Part of a small language model's weights: 323M tokens, 4935 steps.
Each number is 200 + 40 x the weight over its row's rms, rounded and kept within 0 to 999. Layers, rows and columns count from 0. The size before them is the row's rms in percent of the matrix's.

# down: layer 7 MLP down (transposed), 1344x448, rms 0.149, rows 177-211, columns 320-383
# gate: layer 7 MLP gate, 1344x448, rms 0.102, rows 178-212, columns 320-383
# up: layer 7 MLP up, 1344x448, rms 0.11, rows 178-212, columns 320-383
down177,098,153,200,258,161,245,234,226,217,166,182,213,144,229,230,210,133,191,186,246,198,165,232,232,159,182,200,133,190,270,224,178,219,204,172,192,160,185,165,242,176,175,150,170,255,216,138,228,262,140,148,196,217,163,109,197,183,190,141,201,184,231,175,189,253
gate178,105,171,148,281,168,253,206,140,166,269,184,218,198,229,178,268,213,184,182,223,224,207,218,228,230,206,185,244,187,245,205,216,173,204,216,258,240,263,190,213,270,204,287,168,230,197,163,170,137,259,153,163,174,280,178,285,186,212,165,251,186,241,214,219,235
up178,098,270,202,154,246,142,159,275,233,182,188,130,154,119,211,137,152,150,187,216,124,171,263,174,237,146,183,189,256,239,214,198,209,247,143,235,212,183,151,174,181,171,217,195,109,222,196,172,229,157,192,237,179,192,219,180,186,263,197,205,124,185,230,250,227
down178,101,140,172,211,231,179,95,203,237,136,222,193,227,154,155,162,220,231,203,196,210,186,241,211,211,161,190,193,205,145,227,218,210,205,238,153,119,110,129,231,159,263,209,238,172,219,197,232,197,172,149,256,250,153,207,143,215,192,152,189,210,170,167,204,228
gate179,098,219,136,213,177,210,251,230,133,249,248,188,241,210,209,199,187,170,187,286,235,220,234,263,163,180,180,198,264,268,200,194,187,190,168,202,247,147,205,184,224,246,174,201,194,242,266,262,277,97,234,213,169,181,184,248,246,180,121,253,205,194,274,186,154
up179,097,189,241,148,239,184,254,227,212,178,247,203,172,282,175,195,271,176,177,171,154,171,217,243,165,189,224,182,304,243,230,223,219,171,171,178,193,211,193,207,194,147,193,147,294,202,236,194,186,218,253,115,207,196,240,248,240,196,194,215,236,174,216,171,249
down179,098,147,210,139,211,183,254,211,237,214,232,230,224,223,115,212,204,139,289,181,209,198,241,218,122,238,178,202,141,187,220,191,197,225,231,238,225,207,219,158,179,151,201,146,152,218,207,130,217,172,192,212,319,276,212,194,267,222,234,205,211,126,197,193,223
gate180,101,214,142,229,149,197,175,122,156,197,272,200,202,251,167,262,214,268,195,281,197,222,210,165,193,221,207,247,166,196,227,188,140,241,164,197,131,176,127,181,234,201,129,195,162,169,220,224,178,245,127,247,222,240,124,185,191,194,156,145,248,227,158,176,148
up180,101,163,245,173,176,183,250,156,227,165,221,225,186,243,210,177,205,156,146,242,260,212,165,181,251,123,154,162,207,191,188,154,163,251,229,220,186,211,197,196,181,172,144,285,241,218,228,159,201,231,171,187,228,167,207,299,190,225,274,186,151,243,235,207,212
down180,103,238,202,161,223,200,233,235,264,229,82,182,164,215,151,165,125,227,189,197,233,218,226,154,282,162,222,161,155,224,241,175,181,165,196,182,198,228,187,219,209,145,225,215,244,191,243,215,197,219,250,99,208,214,181,179,303,248,217,198,243,253,185,247,128
gate181,097,174,184,182,259,215,104,248,142,257,222,184,152,193,154,215,251,235,195,206,262,207,168,200,204,199,215,239,181,209,138,237,180,168,222,273,227,246,186,186,184,226,135,126,182,184,174,166,170,140,131,158,214,188,236,223,198,257,143,189,218,188,234,217,174
up181,096,217,189,216,313,200,144,227,228,244,133,185,313,207,214,219,222,222,161,243,201,220,173,180,95,188,138,170,198,194,288,172,185,194,258,178,197,127,164,189,179,155,220,174,174,157,197,189,263,216,266,176,300,185,152,204,157,226,248,108,168,132,199,225,206
down181,096,178,203,194,232,169,164,213,198,241,171,190,171,185,165,235,152,143,165,202,172,200,233,174,218,230,206,162,126,186,209,282,180,225,191,260,216,137,198,200,190,187,216,158,274,124,195,252,169,254,232,212,198,142,183,164,188,174,231,167,145,136,211,195,172
gate182,104,203,204,166,192,160,279,161,255,194,164,141,173,172,234,140,213,234,236,152,166,144,190,232,167,173,219,179,197,205,218,191,169,123,220,211,244,218,159,220,149,212,211,180,139,169,173,252,174,168,217,223,213,142,232,254,93,314,194,153,201,253,206,184,190
up182,100,191,187,162,190,134,169,208,246,215,225,101,220,160,215,253,179,213,180,167,173,111,140,180,147,186,235,185,174,196,182,211,176,205,169,179,166,151,242,178,225,173,211,209,225,184,160,238,286,158,214,181,97,221,123,210,205,161,246,199,239,249,181,151,190
down182,101,164,198,213,241,215,192,216,218,284,221,248,194,205,223,261,230,178,207,248,223,282,249,210,209,194,155,162,209,193,175,187,288,149,211,214,184,158,222,208,254,173,176,180,224,242,222,190,234,165,157,151,125,316,194,196,277,228,270,171,145,236,173,232,258
gate183,103,241,158,208,164,191,240,170,166,239,185,174,208,241,274,205,186,234,222,128,193,160,253,234,173,204,184,239,256,158,205,192,240,218,217,190,191,240,241,215,255,166,254,167,121,276,148,188,218,183,241,188,91,164,266,138,166,214,217,187,161,225,268,175,213
up183,102,205,190,188,242,205,183,234,216,162,183,202,217,159,129,214,218,187,213,222,197,152,204,170,221,164,166,186,258,231,237,228,145,208,241,183,243,122,193,198,199,314,186,208,291,144,198,144,188,204,147,254,219,254,140,179,244,210,220,192,267,94,208,169,278
down183,098,172,196,195,79,166,189,193,221,162,200,219,115,168,153,256,204,200,229,200,215,214,182,210,195,225,309,162,195,210,153,173,183,105,193,243,128,185,244,205,253,243,202,155,197,153,157,225,226,167,206,252,184,135,189,197,186,114,215,171,171,211,172,199,231
gate184,097,245,239,191,280,176,160,199,204,167,185,221,264,158,186,185,220,298,222,205,184,175,278,163,222,254,176,218,197,231,180,141,205,249,155,147,197,242,214,232,192,185,266,196,181,110,169,158,241,292,217,157,178,292,218,172,201,237,260,169,254,202,179,211,236
up184,095,211,163,205,157,340,237,188,165,223,173,232,261,167,217,303,230,153,168,153,188,155,172,172,183,173,146,196,144,181,185,239,254,183,174,134,124,196,183,171,205,241,178,178,194,121,188,201,185,228,199,168,213,228,231,258,243,199,264,216,201,191,202,206,233
down184,099,196,294,172,225,165,134,160,249,152,223,168,188,239,167,192,222,244,170,217,224,217,230,117,190,234,261,288,199,145,191,150,177,173,236,190,176,163,166,219,264,218,281,203,251,140,149,83,218,296,202,149,168,277,197,168,194,192,219,168,150,149,144,178,208
gate185,097,217,96,208,235,221,159,159,236,138,199,203,248,213,246,197,221,198,173,182,258,205,220,205,184,170,238,219,184,225,244,263,215,129,213,223,209,251,228,174,177,206,203,159,168,220,205,169,164,222,220,229,172,278,89,226,176,242,243,156,239,183,158,220,202
up185,094,302,222,194,229,132,228,179,124,276,157,225,155,210,183,225,139,213,209,175,150,207,196,204,227,154,189,203,142,198,197,237,195,189,264,202,203,188,160,174,187,187,189,212,188,203,205,164,241,199,189,164,197,277,197,163,182,231,216,280,239,274,123,227,177
down185,098,250,253,165,220,165,142,206,157,155,122,202,227,212,231,173,105,165,153,146,214,195,196,208,145,252,183,194,173,182,217,162,135,170,135,219,273,194,244,272,227,192,218,80,235,154,119,193,170,168,194,231,174,125,174,122,163,162,196,182,334,221,165,141,174
gate186,102,163,156,169,232,246,211,264,190,180,143,195,184,171,106,217,296,168,183,192,124,142,216,202,119,242,164,210,207,184,182,221,175,200,206,150,214,188,201,143,228,150,134,191,199,177,228,190,265,232,265,168,175,197,174,224,186,201,243,258,101,242,182,167,219
up186,100,202,170,217,110,213,237,154,207,186,133,165,272,211,224,201,221,227,181,244,187,194,173,240,213,170,189,209,210,208,179,151,277,235,193,173,174,199,212,237,192,106,218,229,295,166,265,204,232,192,222,249,233,243,206,193,191,222,130,186,218,251,226,174,106
down186,099,227,127,140,226,179,209,202,210,161,205,174,173,240,160,242,200,164,233,173,148,167,230,152,198,203,134,158,167,221,181,175,160,225,171,195,230,160,164,223,206,148,227,264,184,215,152,164,209,234,228,157,190,143,166,231,179,188,218,182,193,213,240,257,119
gate187,109,179,189,172,198,331,215,219,155,131,256,161,237,181,252,231,197,164,223,199,149,203,160,189,276,117,247,173,233,113,243,251,226,284,245,230,128,230,211,191,298,153,196,130,215,184,194,209,204,219,230,238,243,195,211,192,98,212,114,207,137,190,229,185,235
up187,102,212,157,254,178,263,198,194,148,134,185,201,194,167,249,242,228,149,232,225,158,130,186,240,226,190,232,163,151,181,221,203,222,256,158,247,184,232,223,187,252,256,159,133,216,135,165,235,161,226,202,230,173,151,139,210,60,170,217,230,205,156,240,165,257
down187,103,201,157,179,230,282,249,182,185,185,187,231,253,183,253,147,225,218,212,230,166,160,159,234,203,141,234,217,219,171,264,248,270,173,190,252,158,194,259,140,255,170,210,171,301,159,287,244,181,213,130,165,230,251,214,178,158,175,118,241,212,253,232,143,230
gate188,103,128,251,119,236,191,201,214,188,224,226,192,208,218,240,157,216,274,211,209,208,224,230,208,231,170,199,254,211,235,174,208,207,204,150,250,219,143,217,230,226,155,179,126,253,241,165,160,164,173,258,257,207,320,274,211,227,209,186,207,169,190,177,213,264
up188,099,168,214,123,171,194,137,259,115,187,171,168,184,193,165,145,231,140,161,236,160,123,223,113,220,157,201,167,220,198,137,208,180,143,193,222,175,195,169,205,230,123,220,190,188,218,204,231,210,224,187,157,240,271,116,170,225,209,178,213,195,204,186,168,229
down188,100,215,185,128,173,124,204,198,165,210,189,206,228,197,203,270,240,210,186,190,248,187,218,219,211,174,219,135,252,205,181,212,206,255,197,147,177,223,157,206,198,176,191,201,202,158,175,168,220,218,186,171,219,167,141,238,173,245,184,178,117,212,163,230,221
gate189,101,190,130,175,218,284,269,249,189,255,126,156,192,288,177,251,226,262,175,158,214,79,230,227,232,188,194,146,209,227,226,310,236,254,136,224,290,173,164,224,172,161,178,195,207,190,208,149,187,180,163,132,170,186,172,241,171,226,210,147,237,131,138,210,248
up189,098,159,214,191,202,212,235,229,155,136,171,218,186,152,231,247,132,229,195,247,172,259,125,125,226,175,176,228,252,183,215,199,197,196,163,155,265,152,201,289,168,244,224,199,185,198,179,215,224,143,215,155,206,250,248,106,192,191,158,218,181,258,190,296,221
down189,100,204,203,178,185,113,125,154,260,217,240,179,245,199,248,309,226,176,105,197,180,221,233,139,266,223,184,192,164,179,208,203,223,259,133,183,272,201,155,172,181,196,201,216,173,203,224,174,231,206,129,219,221,205,261,196,199,213,161,104,161,165,154,232,227
gate190,097,217,191,178,239,203,209,203,290,200,237,213,221,201,224,223,270,200,167,214,194,249,193,107,243,198,218,200,163,222,214,181,268,195,167,233,201,155,235,231,185,299,206,153,207,215,233,210,206,196,164,141,221,179,237,134,197,162,284,229,197,153,138,156,216
up190,100,137,278,205,239,201,226,225,207,216,171,147,256,225,198,232,198,151,191,167,165,245,211,203,231,217,204,180,216,209,268,249,136,143,142,183,146,135,230,189,172,199,193,232,200,141,123,198,173,219,254,199,237,217,233,234,226,258,166,183,216,164,227,187,205
down190,096,171,188,180,175,224,271,190,207,192,197,188,212,187,194,167,204,191,228,182,258,137,132,186,158,227,197,207,174,195,241,229,205,210,229,303,200,196,124,144,156,178,119,185,246,179,186,214,240,183,189,226,117,214,189,175,223,158,124,197,154,288,117,155,291
gate191,096,130,170,217,221,216,215,230,199,224,199,185,255,146,208,136,217,196,149,265,280,237,116,187,195,279,207,175,153,172,284,181,195,182,163,189,167,201,229,138,220,232,198,212,269,170,103,192,122,162,206,249,240,191,210,217,228,209,143,300,173,181,235,221,135
up191,097,218,240,242,213,131,274,293,243,181,192,212,256,222,186,214,215,208,188,155,265,200,179,196,243,283,146,240,267,258,239,161,239,215,230,172,193,257,262,203,163,229,151,261,229,229,151,184,237,217,203,184,208,179,247,157,197,195,191,189,169,117,160,220,137
down191,095,186,222,220,152,242,228,160,230,164,158,242,247,207,233,206,205,272,191,212,235,152,239,186,237,271,238,191,143,202,221,183,179,193,111,167,208,229,262,177,171,226,235,133,222,164,229,241,275,219,167,170,229,157,262,203,230,229,235,151,216,145,142,186,164
gate192,098,269,174,251,205,245,191,177,180,254,253,195,196,200,214,243,263,232,195,247,183,202,209,220,247,205,180,199,160,156,251,131,173,242,139,109,225,156,191,227,254,144,216,210,285,166,225,169,171,234,166,157,220,184,215,241,129,239,166,200,238,177,186,213,164
up192,096,204,184,237,188,227,166,190,141,292,247,291,206,243,172,170,259,238,230,221,163,193,212,203,183,169,203,228,179,141,219,130,194,185,148,169,194,179,202,247,256,220,185,188,201,168,193,232,223,216,157,146,198,259,223,246,189,243,225,189,227,218,169,193,193
down192,117,212,233,138,199,200,206,232,264,157,98,182,196,232,227,201,159,174,234,167,229,241,145,213,150,195,164,202,200,253,165,252,184,180,281,240,242,256,223,177,174,221,194,210,132,237,232,219,150,150,189,271,181,221,182,128,187,253,208,249,184,216,232,206,233
gate193,106,252,249,228,191,215,232,161,251,218,183,224,175,177,218,273,206,191,217,205,223,198,154,197,200,175,254,282,178,221,191,190,211,200,159,186,242,262,177,215,142,228,278,144,196,266,124,158,176,220,199,243,156,182,187,194,170,270,201,216,222,240,249,211,295
up193,100,192,215,242,166,172,161,169,136,196,219,168,174,215,158,267,256,237,200,239,190,226,231,156,122,250,245,220,185,256,206,184,170,83,179,162,266,238,223,149,204,210,265,168,255,105,242,129,166,169,201,196,136,201,194,184,203,192,303,224,221,164,267,116,281
down193,101,213,239,201,165,137,210,199,203,122,262,183,174,228,128,265,150,253,277,188,230,176,153,161,227,195,313,287,191,224,188,202,75,139,240,157,203,263,188,161,209,166,189,111,208,240,200,192,172,198,239,177,151,275,139,171,183,148,199,260,197,231,241,199,263
gate194,104,217,252,292,143,179,190,184,188,165,202,167,255,260,231,181,230,200,141,238,166,226,235,194,131,217,188,218,205,155,184,161,150,264,218,240,183,273,186,173,198,124,206,185,221,202,255,158,204,197,193,168,331,213,249,266,262,149,118,244,227,206,200,161,293
up194,101,139,216,146,248,171,168,265,262,216,217,268,170,164,178,163,156,209,165,187,197,182,184,227,258,219,202,286,145,184,222,181,220,216,205,206,224,206,196,113,211,226,185,149,232,192,202,233,229,185,166,128,259,283,154,73,225,162,169,219,222,213,206,212,228
down194,106,237,262,201,224,204,249,203,170,154,137,178,164,227,198,185,227,189,110,208,209,179,193,181,220,172,224,140,267,280,214,223,167,114,169,154,159,183,188,244,226,214,218,176,228,117,253,132,171,182,205,235,168,153,217,185,220,278,235,165,209,159,169,216,156
gate195,100,214,214,167,208,205,140,242,216,226,204,187,142,185,249,208,125,262,196,136,223,128,247,197,194,181,250,216,204,297,169,143,128,211,259,145,215,126,206,172,142,264,241,218,176,201,134,213,280,234,242,191,148,192,279,184,198,186,194,142,231,212,158,130,213
up195,098,214,185,205,238,183,200,207,227,190,264,247,221,133,213,190,238,180,174,269,160,135,181,247,183,219,198,218,183,162,215,214,222,241,206,166,283,163,180,213,156,210,221,191,134,230,216,180,239,195,234,298,191,190,172,147,203,313,154,254,218,197,256,173,197
down195,101,203,242,270,107,196,199,207,206,153,129,209,209,141,229,124,144,171,194,158,231,106,283,215,212,186,241,247,211,230,149,210,186,237,255,261,209,224,248,195,215,171,153,242,272,129,255,230,185,244,173,172,193,234,161,169,206,214,264,214,177,248,175,267,166
gate196,097,194,238,142,197,219,217,104,169,221,157,199,166,172,229,212,172,240,228,133,193,144,135,150,249,208,160,111,143,235,201,191,171,162,175,175,197,123,182,125,203,280,229,242,221,119,214,239,243,224,188,128,141,219,205,184,172,121,202,161,202,242,238,211,164
up196,100,245,160,220,220,235,217,192,200,254,163,199,291,176,200,232,260,199,174,192,226,167,263,193,142,247,206,223,210,231,112,173,243,184,219,239,236,192,241,146,255,253,265,169,162,234,175,206,294,148,120,217,260,163,172,100,230,87,187,214,192,260,265,219,128
down196,098,177,258,158,241,205,101,237,192,202,226,184,174,209,164,164,224,143,224,283,243,195,149,242,218,189,211,204,238,201,177,190,214,196,198,232,246,274,195,168,186,230,213,247,250,209,185,212,204,169,213,225,252,253,155,253,215,260,195,278,121,188,192,201,274
gate197,096,276,190,171,234,104,214,278,207,207,227,227,105,170,181,188,142,151,235,255,180,236,169,136,159,211,182,210,177,283,133,198,221,186,276,216,84,193,252,148,241,238,230,185,185,203,230,186,138,232,202,213,151,180,226,193,178,218,209,110,243,251,194,203,166
up197,095,181,247,215,188,136,220,243,217,207,189,217,163,159,198,177,175,178,213,204,155,216,159,128,212,188,203,210,157,270,188,202,191,240,209,238,147,183,256,160,127,223,217,170,174,185,199,222,266,172,186,222,151,224,162,309,245,221,211,150,188,239,154,176,186
down197,099,180,307,216,142,198,115,154,186,240,204,184,278,200,327,196,180,186,257,214,285,197,211,184,241,195,257,228,198,154,267,165,213,157,212,173,219,260,191,200,197,168,166,198,237,210,131,137,285,165,149,256,197,238,179,208,234,182,197,251,249,175,141,292,181
gate198,101,201,170,199,127,154,210,124,198,216,151,160,294,223,232,275,239,177,240,185,223,274,183,215,177,206,219,235,242,181,201,182,177,191,227,227,116,219,170,216,158,185,241,189,161,210,186,166,209,227,234,205,259,166,215,277,168,226,193,206,172,222,256,115,231
up198,109,229,212,214,236,166,206,145,204,158,195,188,145,235,213,226,126,129,199,212,185,226,252,116,243,214,198,158,220,264,254,122,226,206,160,173,135,216,125,178,206,218,216,271,221,175,210,210,245,187,233,210,213,229,253,192,145,170,190,197,205,277,235,222,217
down198,104,211,157,223,123,154,279,191,194,239,186,177,222,214,178,208,224,179,222,162,186,214,289,197,209,211,214,205,143,302,234,215,149,192,257,222,145,189,235,170,209,203,191,136,196,165,148,189,193,195,199,234,185,198,192,231,166,253,228,200,202,144,241,135,159
gate199,097,222,206,163,238,155,222,199,224,124,143,200,204,147,136,218,196,211,276,207,184,212,213,245,221,201,158,247,114,145,186,228,173,222,152,224,143,215,231,209,320,197,193,221,164,172,197,197,185,162,192,160,122,209,190,237,210,193,165,227,116,178,303,271,230
up199,094,229,212,178,222,219,195,223,208,178,283,211,249,213,174,190,188,206,188,215,176,228,198,199,171,234,249,246,198,226,212,246,183,189,226,274,121,190,173,162,182,161,243,286,156,265,162,152,239,259,199,235,201,235,198,270,228,236,198,162,157,170,233,163,184
down199,096,139,257,141,125,175,229,235,225,112,293,188,304,226,239,227,208,227,167,221,176,184,179,172,211,193,269,251,169,182,227,231,166,110,236,218,185,216,186,252,163,146,294,184,241,148,182,130,231,158,236,222,260,198,141,264,207,213,227,126,226,166,251,218,157
gate200,094,159,187,222,180,104,285,252,145,207,228,182,121,199,166,246,261,240,208,206,222,192,195,213,137,192,168,100,199,140,178,214,224,174,135,126,203,187,230,207,230,230,169,176,242,163,273,164,177,255,184,237,153,191,174,249,191,295,232,169,175,267,197,211,178
up200,095,210,191,243,240,252,173,179,168,172,199,230,270,188,134,243,156,199,233,109,191,244,146,163,226,215,255,220,242,173,224,192,211,237,252,253,180,169,189,156,182,223,225,287,194,266,142,209,189,146,183,221,222,194,137,219,203,217,195,217,191,203,176,258,238
down200,096,243,256,209,281,194,189,218,215,178,247,185,176,223,187,185,97,186,242,224,235,212,171,216,188,196,257,208,219,165,198,190,135,305,212,216,193,206,226,245,226,239,142,230,175,157,184,212,172,195,143,224,188,237,209,253,247,240,204,211,262,234,187,211,186
gate201,102,176,257,156,222,209,210,271,190,135,206,172,239,176,208,234,251,167,219,242,272,160,180,173,203,161,207,130,174,135,113,202,290,251,244,191,179,252,188,217,219,174,214,146,198,204,159,248,148,180,147,249,170,216,116,198,198,211,225,175,211,155,195,89,130
up201,098,245,232,236,171,199,111,187,197,200,134,125,288,205,191,212,174,74,173,134,175,156,211,215,224,214,198,224,200,291,182,171,194,239,198,177,150,215,284,215,229,234,153,231,159,153,190,224,149,192,225,119,207,158,144,190,217,240,176,242,233,241,203,201,194
down201,099,186,188,298,139,210,153,120,274,193,155,229,181,137,237,197,198,169,207,174,77,192,162,200,216,240,180,231,218,195,246,182,203,232,235,201,178,238,222,164,261,167,207,187,191,227,309,181,242,237,175,185,190,166,179,217,193,242,191,175,227,207,190,276,165
gate202,102,248,220,149,164,162,189,170,171,147,154,147,242,179,233,167,232,238,179,207,191,217,216,267,214,203,182,259,223,232,205,207,201,225,229,175,189,179,190,166,230,201,110,231,220,186,172,208,159,227,180,179,151,288,257,233,198,232,202,257,139,219,207,142,192
up202,100,174,224,239,285,226,211,220,210,136,121,200,229,198,216,212,188,185,228,280,182,212,218,251,101,172,217,250,262,164,239,193,187,212,223,116,183,151,161,205,273,169,144,129,232,217,225,208,159,195,178,178,224,288,234,158,283,159,198,229,155,181,152,172,186
down202,098,260,215,162,170,187,239,162,198,156,220,239,144,207,164,195,179,311,192,222,239,184,221,239,243,277,169,205,224,139,209,143,180,218,195,217,239,182,186,178,255,105,192,181,213,257,194,235,195,148,178,214,237,248,161,216,160,209,160,190,250,217,268,256,159
gate203,098,173,236,174,277,152,159,177,196,229,173,112,144,206,139,197,200,172,178,195,254,213,166,122,205,219,210,222,292,219,176,226,213,229,205,172,213,159,232,152,227,199,180,260,203,145,239,294,155,185,265,264,168,205,120,226,144,227,175,174,174,226,227,124,220
up203,093,174,158,217,155,197,130,185,106,164,155,212,272,158,211,223,245,216,191,187,202,216,247,197,146,209,214,128,142,220,151,223,193,207,180,118,196,219,214,169,262,129,212,236,261,127,240,220,234,209,178,222,145,247,187,179,168,102,146,186,117,208,170,225,171
down203,097,138,224,141,248,261,167,234,217,209,240,201,191,235,227,222,253,211,213,237,268,164,273,157,169,160,225,198,189,200,322,203,158,240,249,172,163,134,114,189,203,174,172,164,168,224,163,149,147,167,186,155,200,177,231,211,233,227,194,212,252,201,181,249,242
gate204,100,188,105,226,188,195,180,157,215,266,113,164,153,209,163,203,149,189,265,189,238,202,214,294,245,231,164,200,192,216,213,132,268,133,152,163,163,202,173,201,224,234,281,143,172,176,169,201,181,217,200,225,256,233,219,126,198,208,269,214,205,147,227,233,208
up204,104,208,185,217,165,140,183,172,208,178,159,173,201,209,271,230,177,171,170,154,183,270,261,207,204,203,186,243,171,201,221,133,99,237,267,252,204,242,165,212,195,195,206,171,186,171,188,177,154,251,258,215,236,192,205,188,212,159,177,167,227,152,161,161,201
down204,104,236,180,209,215,198,209,214,232,238,170,218,208,203,135,215,175,220,231,218,239,189,265,191,161,205,187,178,202,194,286,246,200,256,250,169,192,186,194,256,197,272,181,199,197,211,140,219,242,135,153,191,219,219,217,256,222,223,187,271,207,157,208,216,228
gate205,103,265,215,203,213,200,186,205,204,175,222,145,197,203,195,201,194,144,195,160,169,52,123,219,233,153,251,169,190,144,219,138,238,225,210,198,130,199,246,249,234,181,250,187,297,190,151,193,167,112,203,168,95,173,173,214,220,247,197,212,128,230,209,250,186
up205,104,234,268,193,210,191,214,145,250,180,233,141,158,160,243,246,247,221,215,207,194,254,209,216,253,202,204,221,175,231,265,223,249,145,218,195,155,271,150,168,164,148,219,221,197,188,200,203,175,224,191,197,192,211,155,125,233,248,152,179,207,166,255,159,243
down205,105,219,211,241,218,216,210,215,251,223,215,233,204,153,192,163,199,204,268,213,188,206,257,191,174,131,312,197,209,258,192,202,178,226,206,187,242,248,193,211,200,197,143,171,194,226,168,179,179,121,174,140,308,176,202,182,131,170,169,230,205,249,140,222,224
gate206,102,157,266,253,216,187,139,229,190,231,214,221,204,180,156,215,173,179,128,252,278,203,190,221,182,147,139,255,243,197,171,199,202,185,209,176,167,168,134,134,155,224,245,245,255,156,218,249,171,196,161,217,199,138,152,258,214,226,257,239,220,164,220,198,156
up206,106,185,169,157,177,211,162,194,203,201,209,218,229,192,221,254,168,77,175,225,197,187,149,231,231,203,198,170,192,197,188,159,208,220,252,241,207,183,170,185,189,216,268,235,212,213,245,265,192,190,153,221,178,143,154,267,185,288,224,230,120,73,218,231,185
down206,108,194,146,213,291,216,206,217,182,239,179,169,269,183,178,252,253,216,215,195,145,207,202,170,201,143,191,228,166,216,172,153,197,146,227,214,161,253,205,214,166,161,243,217,244,222,234,181,150,199,224,154,200,181,188,222,240,218,140,298,225,159,188,262,168
gate207,097,269,210,272,240,186,191,184,211,270,184,158,173,167,223,132,155,176,147,216,250,184,220,164,166,143,128,178,253,172,107,222,236,166,132,178,172,187,160,208,149,185,119,211,143,204,132,215,180,232,196,209,144,228,198,231,228,142,291,237,174,152,183,123,245
up207,097,128,190,179,180,225,245,202,220,235,145,252,223,183,221,213,161,169,157,202,278,165,235,256,224,164,215,166,193,168,179,142,183,208,201,238,170,127,259,192,165,205,230,213,186,156,265,147,187,145,200,135,200,243,265,288,127,232,216,167,145,192,157,201,200
down207,095,216,275,248,213,170,216,192,217,189,185,153,196,198,134,183,245,195,265,175,233,214,223,178,173,221,202,180,194,238,244,211,270,232,203,202,184,198,180,228,166,259,166,162,174,225,189,127,229,203,250,223,212,209,222,255,212,195,276,227,241,233,170,172,191
gate208,096,226,182,157,242,170,213,203,247,243,204,206,194,245,162,220,208,197,274,161,185,192,111,152,154,189,240,181,195,208,156,196,180,164,224,207,228,239,194,256,198,168,212,256,191,193,152,201,190,163,183,157,289,141,300,202,259,189,227,209,201,318,208,194,265
up208,098,204,239,315,113,197,135,204,154,242,197,166,257,168,254,265,224,147,169,220,220,193,164,230,179,242,165,204,240,174,239,176,233,217,200,180,208,155,214,177,182,139,228,225,160,228,218,216,221,227,193,152,124,167,216,239,200,231,189,187,184,191,186,183,189
down208,101,203,228,159,190,209,253,200,168,183,196,216,179,267,234,197,205,197,246,186,178,212,223,243,167,204,269,226,291,171,165,153,219,224,211,215,219,211,188,191,184,211,203,200,200,151,221,218,203,95,106,276,238,204,162,191,222,160,160,201,189,188,163,169,247
gate209,103,148,263,200,235,215,259,116,172,139,280,163,183,149,253,197,208,209,227,200,180,175,193,192,239,201,236,150,282,237,186,167,196,283,245,190,186,250,184,183,205,176,178,161,232,142,250,228,190,177,192,127,137,163,241,173,190,224,160,259,182,245,144,171,225
up209,104,158,154,168,214,88,247,229,222,197,200,243,150,214,189,139,215,148,147,172,251,177,158,247,213,153,109,158,197,119,176,304,200,192,201,193,175,193,262,107,167,138,120,267,194,171,236,234,241,226,206,161,135,197,250,171,243,147,223,239,230,161,189,166,220
down209,103,211,181,192,224,183,211,233,208,191,240,157,160,214,206,188,309,217,133,241,191,212,193,227,231,217,128,209,182,168,146,219,225,217,168,194,292,183,186,258,177,185,207,221,173,143,177,223,242,177,193,181,205,128,160,172,211,196,238,212,162,220,143,197,243
gate210,107,180,154,161,152,199,190,194,230,223,238,167,301,147,142,173,196,209,193,131,280,224,141,233,244,204,146,228,212,245,233,205,130,205,208,234,76,244,253,200,126,208,193,241,236,200,215,118,181,118,148,203,255,181,188,235,180,240,197,254,218,148,197,118,237
up210,106,203,225,148,204,174,204,149,198,129,203,220,189,239,241,182,235,243,239,205,128,231,228,156,129,168,175,235,232,155,182,229,119,243,184,255,224,199,191,231,195,217,205,159,202,204,187,209,169,244,199,235,216,158,217,174,140,127,248,159,161,235,220,212,215
down210,105,235,305,234,261,129,256,217,150,241,120,185,164,164,265,139,142,206,255,219,156,190,209,115,191,233,177,188,191,93,195,192,184,205,161,196,216,217,228,235,286,126,178,199,211,219,243,219,195,200,222,194,289,267,277,166,218,198,204,167,202,248,225,191,196
gate211,100,130,153,254,177,158,180,166,200,222,155,243,271,146,200,227,211,254,189,152,177,222,203,170,142,166,114,226,134,243,198,190,183,190,193,224,178,223,142,214,228,197,236,173,229,199,274,213,202,123,210,208,207,261,195,259,194,223,211,228,131,186,198,212,190
up211,096,220,216,289,191,164,169,128,151,120,214,171,248,191,175,135,192,184,186,136,221,208,174,198,160,170,227,214,235,232,214,216,238,195,130,219,121,159,166,186,216,201,182,201,242,193,214,205,226,213,157,133,174,183,188,113,257,92,240,243,195,192,162,155,184
down211,103,138,118,220,158,291,219,199,194,200,165,206,164,219,187,204,198,208,235,194,87,214,238,244,177,228,187,145,149,177,173,189,179,205,187,174,194,222,214,189,197,167,154,239,166,209,144,154,258,224,189,157,233,203,173,199,209,228,173,203,206,183,138,159,219
gate212,103,204,136,202,237,183,211,156,217,201,190,157,204,226,190,216,238,238,231,201,225,192,227,233,226,130,276,263,260,203,268,101,221,130,215,230,220,173,203,168,167,239,216,221,229,190,254,225,195,231,186,176,192,237,244,209,190,115,245,191,222,172,176,216,190
up212,105,216,283,226,190,168,250,239,190,220,195,187,154,172,200,170,144,161,162,275,172,200,217,137,222,213,127,247,208,251,210,220,195,183,117,186,242,231,206,155,221,177,229,188,194,260,182,188,182,86,219,228,199,172,241,215,206,140,135,203,219,239,243,222,165